{
  "n_layer": 24,
  "d_model": 192,
  "n_head": 3,
  "n_kv_head": 3,
  "head_dim": 64,
  "d_mlp": 960,
  "vocab_size": 4096,
  "activation": "squared_relu",
  "norm": "rmsnorm",
  "norm_place": "pre",
  "norm_eps": 1e-06,
  "positions": "rope",
  "rope_base": 10000.0,
  "rope_fraction": 1.0,
  "qk_norm": true,
  "attn_scale": 0.188,
  "bias": "none",
  "tie_embeddings": false,
  "parallel_block": false,
  "extras": ["local attention windows", "exclusive self-attention", "value embeddings", "hashed n-gram embeddings", "a smear gate", "an embedding shortcut", "skips across layers", "capped logits"],
  "init": "uniform",
  "init_std_qkv": 0.0805,
  "init_std_o": 0.0,
  "init_std_up": 0.0805,
  "init_std_down": 0.0,
  "optimizer": "adam_variant",
  "lr": 0.00189,
  "beta1": 0.95,
  "beta2": 0.98,
  "weight_decay": 0.15,
  "lr_head": 0.00522,
  "grad_clip": 0.5,
  "warmup_steps": 202,
  "schedule": "wsd",
  "decay_fraction": 1.0,
  "decay_shape": "sqrt",
  "final_lr_fraction": 0.0,
  "batch_tokens": [32768, 65536, 98304],
  "seq_len": 512,
  "doc_mask": true,
  "train_tokens": 291500000,
  "steps": 4865,
  "dataset": "wikipedia_en"
}
Each number is 128 + 32 x the weight over its row's rms, rounded and kept within 0 to 255. Layers, rows and columns count from 0. The size above them is the row's rms in percent of the matrix's.

# layer 12 MLP up, 960x192, rms 0.0848, rows 759-775, columns 96-191
size [104  97 100  99  96  92 108  88 101  99  93 102  99 102  95 103 102]
[[133 185  96 102 167 107 125 130 142 122  99 153 183 110  93 122 130 126 114  95  88 197 132  55  84  80  88 132 156 170 171 116  78 158 105  92 132 173 168 152 133 108 172  79 132 175  76 168 214 138 100 133 148 147 150 135  77 161 150 151 139 147 163 192 119 136 138 124 164 105 155 116 124 136 162 112 132 113  74  89 156 150 173 142 117 169 128  44 116  83 118 184 153  75 124 128]
 [ 85 162 114 127 114 126  76 119 104 154 102 184 177  75 122 215 125 157 152 158 102 117 104  98 161 110  76  87 147 118 190 108 147 140 202 163 190 147 115  81 164 111 129 131 202  70 129 143 126 117 125  95 140 107 138  95 145 173 102 107 110 173 129 103 180 149 119 143 118 163  61 199 143 124 159  93 127  99 135 125 102  74 110 139 147  91 111 110  87 119 182 108 100 143 161  80]
 [155 129  84  99 109 159 150 115 178 132 120 172 117 121 154  93 107 122 131 101 142 112 179 131 141  92 100 138 186 166 169 130  93 169 106 154 136 144 101 159 120 128 179  71 131 157 114 137  99 150 141 132 130 159 100 110 155 146 131 104 180 132 112 195 128 125 161 145  65  85 154 116 173 161 149 179 146  99 115  99 152 102 202 117 153 156 158 160  95 108  96 189 111  78 111  94]
 [124 100 160 161 110 131 164 125 123 103 184  97 128 116  96 139 119 165 106  63 125 142 172 159  76 178 140 124 149 186 140  94 134 152 151 159 184 128 160 172 129 124 147 159 127 153 143 213 106 106 128  92 101 109 119 131  99 157 153  80 107 138 135 148 122 153 156 106 168 140 187  86 142 121 158 156 173 152 143 114  99 141 153 131 152 118 173 169 172  73 129 165 127 108 199 127]
 [170 130 126 116 115 147  99 190 145 119  90 140 102  97  96  75 153 193 126 105 145 100 110 133 119 167 127  95 159  95 121 136 177 153 137 154 134 108 145 148  90 168 119 109 132  79  91 174 143 114 177 142 113 104 145  66 149  94 143 166 104 146 123 178 118 103 112  84 135 121 150  88  79 214 139 121 127 131 140 168 115 127 149 153 158 110  94  61 134 118 153 174 149 124 122 185]
 [157 100 168 102 216 139 129 139  99  57 135 151 136 160 113 160 168 143 111 147  86 122 149 143 119 109 168  42 117 133 118  99 119 122 147 153 146 109 151 132 140  73 148  75 172 164 141 164 100 189 104 153 165 149 107 166 125 168 106 154 114 146 124 177 152 131 111 101 178 116 132 100 125 135  80 129 136 118 123 118  82 156 144 138 108 147 163  84 162  90  95 135 156 100 132  80]
 [119 162 126 100 108 131  70 157 134 173  96 111 170 139 154 106 151  86  98 178 121 174 207 125 147 109 115 126 150 185 150 184 147 164 172 129  92  86  84  67 141 116  99 122 135 112 124 135 134 160 126 140 140  98 120 140 172 103  98 174 152  74 173 123  94 110 131 134 160 103 140 196 181 196 128 116 134 117 108 105 101  66 179  99 130 132 162  69 105  91 135 110 114 145 176  86]
 [ 98  93 125 107 174 150 137 124 125 121 129 152  99 135 171 165 119 155 148  94 136 143 130  96 171 194 121 111 140 141 132 135  82  69 136 158 103 123 120 140 167 132 132  99  91 118 183  74 104 113 139 126 129 140 129 152 125 121  74 118 170 143 131 131 161 163 143 131  87 105  65 172  79 134 102 167 197 133  64 160 133 126 100 129 114  81 144 106 111 115 164 150  78 102 132 148]
 [167 124  98 142 150 174 163 101 119 134 157  96 170 168 153 151 119 163  85 122 119  84 108 106 100 134  85 154 127  91 156  93  93 132 123 137 108 126  93 112 201 131 154 122 167 161 124 132 147 147  83 115 159 145 170 152  94 160  94  84 216 158 138 170 141 105 179  97 133  73 182 144 139  84 173 116 144  85 136 180  98 151 101 111 169  83  96  88  98  97  76 114 118 128 185 106]
 [118 133  64 147 168 157 155 173  94  62 172 184 126 159 103 110 148 110 122 133  77  83 165 182 197 145 102  70 181 141 175  61 119  98 127 174 135  92 125 134 119 104 110 142 124  93 168  95 157 100 155 151 190 121 162 122 148 171 115 188 157  70 164 120 120 120 117 149 154  91 109 127 123 148  93 133  99 112 154 127 139 205 109  84 131 145 170 118  91 125 131  84 152 107 130  99]
 [106 134 151 143 195 146 116 101 127  41 143  98 159 130 107 180 128 105 124 122  77 170 129 176 144 117 103  80 110 219 156  96 146 114 134 160 135 118 124  80 141  88 103  99 135 139 138  62  88 172 135 142 139  88 178 144 145 133 108 157 135  46 134 107 205 165  92 165 133  99 150 121 150 153 152 200 166  70  74 130 104 168 139  86 137  73 125 115 145 122 128  79 183 124  92  68]
 [184 112  93 143 136 160 185  88 120 108 175 134 195 125 121 154 168 106 140 153 149 167 111 133 178 135 179 120 125 125 163  87 176 188 164 137 187 206 150 160 115  98 119 141 148 158 182  96  82 133  93 103 123 190 164 102  94  64  73 118 148 128 100 186 150 145 176 188 169 136 124 103 175 101 156 100 137 141 137 175 103 131 182 118 180 143  92 154 141 149  93 145 109 162 138 112]
 [188 178 163 107 173 107 160 158 155  69 148 128  77 148 148 121 140 187  60 195  95 140 111 166 134 176 121  87 171  99 129 132 169 177  95 139  76  94 143  84 149 142 132 141 111 165 108 150 161 103 167 144 193 130 105 142 164  84 176 195  65  99 144 116  68 128 157 132 177 103 173 156 144 162 174 128  89  95 159 138 102 121 116 122  90 158 173 111 110 101 161 103 181  45 112 148]
 [125 157  94 127 204 119 155 156  51 138 130 141 203  95 163 121 149 185  81 175 124 150 151 100 144 138 114  89 173 133 145 128  92 126 179 167 167 114 119 136 149  71 158 110 195 140 141 129 147 148 126  68 148 105 128  89 196 174 185 108  93  38  85 213  84 132 114 130 167 122 139 116 181 161 178 159 155  96 156 143 193 115 130 166 136  91 119 126 117  82 164 170 104 111 155 129]
 [117 107  80 131 172 130 123 145 145 122 121 112  99 132 152 117 165 118 115 158 122 123  64 194  90 140  89  92 172 174 204 130 161 107 135 123 130 206 119 102  85 181  94 104 105 129 170 112 179 168  91  52 143 182 138 163 154 132 134  95  65  71 105 123 174 158 131  83 162 108 105 135 136 163 121 109  95 123 101 135 128 126 125 118  62 139 111  54 136 155 175 126 116  98 144 104]
 [199 173 111  54 153 179 143 114  60 172 155 188 173 133 133 138 133 151 135 119 116  93 193 105 118 175 144 130 147 103 143 168 192 170 187 129 196  92 110 134 131 133 122 133 106  87 164  97 104 120 103 165 145 211 151  90 102 126 158 171 144  89 177 146 142 126 138 128 156  87 140 165 117 169 178 138  76 179  65 135 110 107 158  88 138 114 132 121 139 144  79 101 123 153 113 170]
 [131 128 148  94 105 163 136 114  81 111 127 142 122 101  86 127 126 118 117 143 161 123 120  57 142  86 123 157 101 143 138 113 168 156 103  96  94 129 152 117  51 137 135 161 158 165  78 166 107  89 141 113  92 114 140  89 157 134  99 165 104 100 186 128  99  95  71 171 142 118 172 127 154 130 142 148 130 188 116 148 105 116 170  40  90 166 182 141  78 144 112 184 132 163  99 112]]
# layer 12 MLP down (transposed), 960x192, rms 0.055, rows 759-774, columns 96-191
size [109  93 101  92  99  92 108  86 101  98  94 104  95 104  96 105]
[[136 164 125 128 184 121 132 121  86 145 114  62 125 108 140 142 117 129 178 130 173  78 123  86 138 130 133  79  84 107 120 166 148  85 117 111  90 137 132 166 161 112 146  74 159 112 104 169 106 115  84 119 106 123 103 159 129 135  99  92  95 109 186  45 196 168 103 130 114 120 111 140 131  60 173 180  76 110 120  74 200  72 147 149 166 129 154 176 126 107 166 125 107 133 156  79]
 [143 163 121 145 151  65 126 123 139 107 146 111  94 102  77 117  86 152 131  62  70 137 139 150 124 130  91 110 168 145 128 134 136 145  80 140 147 145  87 206 110  91 185 137 116  85 115 124  75 151  87 129 116 142 153 105 149  94 140 166 134 116  60 147 118  68 148 117  68 127 157 100 121 143 131 110 135 101 114 167  90 123  88 212  86 132  94 138  76  93 168 157 145 158  97 118]
 [ 73 117 132 143 157 138 191 111 126 106 126 167  96 167 141 154 121  52 129 129 124 146 116 138 157 104 142 150 132 105 169 176 133 134 125 136  74 155 136 139 123 156 104 145 122  83 108  87 110 135  40 102 154 127  18 139 108 181 118 125 155 144 124 114 125 117  63  72 133  99 149 111  89 184 114 138 160  95  93  94 180 141 166 136 188 164 128 169 115 109 137 156 138 114  32 147]
 [108 106 119 135 146  84 120  59 111  92 148 123 167  98 107  79 139  88 134 145 172 116 149 154 128  63 171  69 143  90 145 100 114 134 131 147  58 135 130 111 140 120 114 142 100  98 162 131  64 137  85  87  52 145 159 152  74  99 159 130 169 146 109  49 124 158 162 157 144 105  87 168 134 155  82 177 103 195 113  93 150 124 138 177  99 140 186 106 155 117 135  44 108 124  82 134]
 [ 90 126 128 140 173 153  99 123 112  88 122 171  80 165 124 212 138 154 108 129  72 133 148 121 140 157 157 121 165 161 193 108 146 109 115 128 151  90 127  94 119  92 159 141 157 136 105 135  77 147 130 134 131 152 132 140 131 114 136 107  62 157 142 148 135 187 118 111 168 138 148 114 148  92  89 117  91  66 156 147 102 158 158 151 118 116 161 104 151 115 145  93 172 161  44  70]
 [ 75 143  93 110 125 109 129  90 178  80 135 130 112  61  97  91 118 117 154  73 161 167  93 169  90 128 119 162 113 161 155 151 116 133  68 122  97 146 136 165  94 138 127 179 191 126  91 147 156 101 110  95 150 123 148  68  84  72  84  98  96 104 135  82 180 132 109 124  90 129 113 132 143 101 113 141  87  63  78 143 114  92 103  93 194 108  94 152 152 130 127 107 166 109 125 129]
 [157 134 149 134 143  81 114 134 116 179 125 104 108 180  68  54 148 121  98  95 125 120  56 113 125 167 147 103 155 165  93  72  93 159 104 138  69 136 163 122  79 146 164 138  40 122 139 133  92  92 141 113 146 142 138 124 144 121  64 136 124 114 171 105 104 135 123 141  96 122 170  84  95 130  89 127 193 120 179  95  88 189 101 119 117 137 175 141 152 140 106  94 128 143 140 129]
 [128 114 165  95 101 155 108 123 138 105 167 111 151 129 130 109  78 135 141 199 143 137 102 155 108 105 118  91 174 120 131 140 110 171  90 121 146 168 126 143 138 166 111 132 148 156 123 107 167  97 123 105 117 130 130  99 121 160 119 153  84 134 137  58 144 159 117 101  73 121 145 102 171 146 193 166 110 110 120  55 152 210 176 117 136 125 137 114 144 114 150 130 124 101 137 125]
 [132 104 120  77  83  50 100 166 163  88 132  93 147  97 143 145 107 122 142 133 175 107  82 159 186  82 136 166 135 167  98 130  89 152  75  81 121  63 115 120 137 112  42 116 118 101 117 199 157 106 139 118 109 156 195 110 115  90 118 143 109 136 136  69 116 112  36 127 103 145 113  97 115 157 175  87 143  64 127 105 150 203  97 125  99 153 149 135 139 123 101 125 153  93 176 134]
 [147 130 109 130 141 143 100  48  91 141 118 169 133  98 101 134  70 171 124 131 122 132 101  67 108  53 158 120 167 100 130 100 165 135 104 116 112 146 109 159 117  85 158 149 122 122 166 136 115 151 138 143  69 120 178 108 116 122 119 109  59 108  83 107 145 159 116 149  82 108  65 116 135 117  94 115 110  86  95 136  93  99 106 147 142 130 154 172 137 129 143 134 116 132 128 131]
 [122 179 142 147  86 100 110  90 103 144 139 119 190 161 133 157  42 174 167  96  75 116 132 116 127 150 170  92  95 161  73 154  99 179 168 126 139 169 113 164 108 118  78 180 157 150 153 162  64 139 164 159 119 110 153 100 172 139 107 116 104 140 112 117  72 106 117 157  55 143 118 121 178  92 122 128 162 110 115 170 140  66 147 151 125  99  87 163 151  84 129  62 166 106  68 163]
 [168 170 163  96 153 187  78  75 139  90 117 156 184 128 127  87 161  77 145 164 123 109 152 217 159  68 102  92 130 109 129 126 126 176 124 180 104 124 138 132 103 118  89 134 134 144 129 165  90 112 170 156 126 185  85 143 105 133 122 151 123 156 125  72 156 134  85 162 126 143  84 123 162 166 122  87 115 108 150 101 142 155 156 110 150 230 128 130 135 155 110 127  49 189 140  99]
 [ 77 166  99  94 139 102 190 125  95 100 146 107 156 110 123 132  75 173  84  96 102 214 131 153 170 153 145 112 147 142 109 100 116 133 123  98 108  89 136  99 167 118 174  92  85 105  88 109 143  92 127 139 165 143 158 156 158 171 164 123 147 133  65 139 146 158 144 184 108  85 138 146  99 130 113 171 136 126 167 124 117 160  92 168 101 108 137 122 140  82 202 132 121 136 125 111]
 [126 107 124  95  67 159  90 126 154 162 132 109 131 139 128 105 105 129 184 170 192  63 183 114 114 101 142  94 148  98  82 157 130 131 173 108 170 129 128 165 167  98 111 141  88  92 126 116 113 102 103 153 136 169 154 101 150  72 160 120 111 133 174 119 132 148 169 142  60 138 118 131 112  99 105 183 130  92  81  73 152 129  86 114 145 141 163 201 152 122 139 121  93 108 172 124]
 [153 150 179 128  96 109 148 159 153 177 164  89 143 138 135 120 147 162 167 104  87  80  97  92 130 147 105 190 118 175 104 134 111 186 152 156 142 161  96 173 130 119 127 147 140 190 134 152 140 168 104 248 112 100  89 115 124 100 102  90  97 127 146 208  77 114  85 123 102 172 158 131 178 131 155 143 111 140 132 136 144  92 103 148 176 155 103 169 146 131 134  91 100 119 153 137]
 [159 109  96  85 167 167 188 126 114 110 134 155  95  49 137 173  85 132 119 105 124  89 133  97 139 139 171  97 178 111 121 126 102 105 130 130 176 138 136  90  80 148 108  95 153  86 131 128 106 132  96 143 172 134  79  92 131 100  82 132 164  70 166 165 131  90 148 214  83 144 150 137  95 143 150  88 149 165  98 146 167 135 165 159 142 106 132 155 130 132 121 127  53 102  93  82]]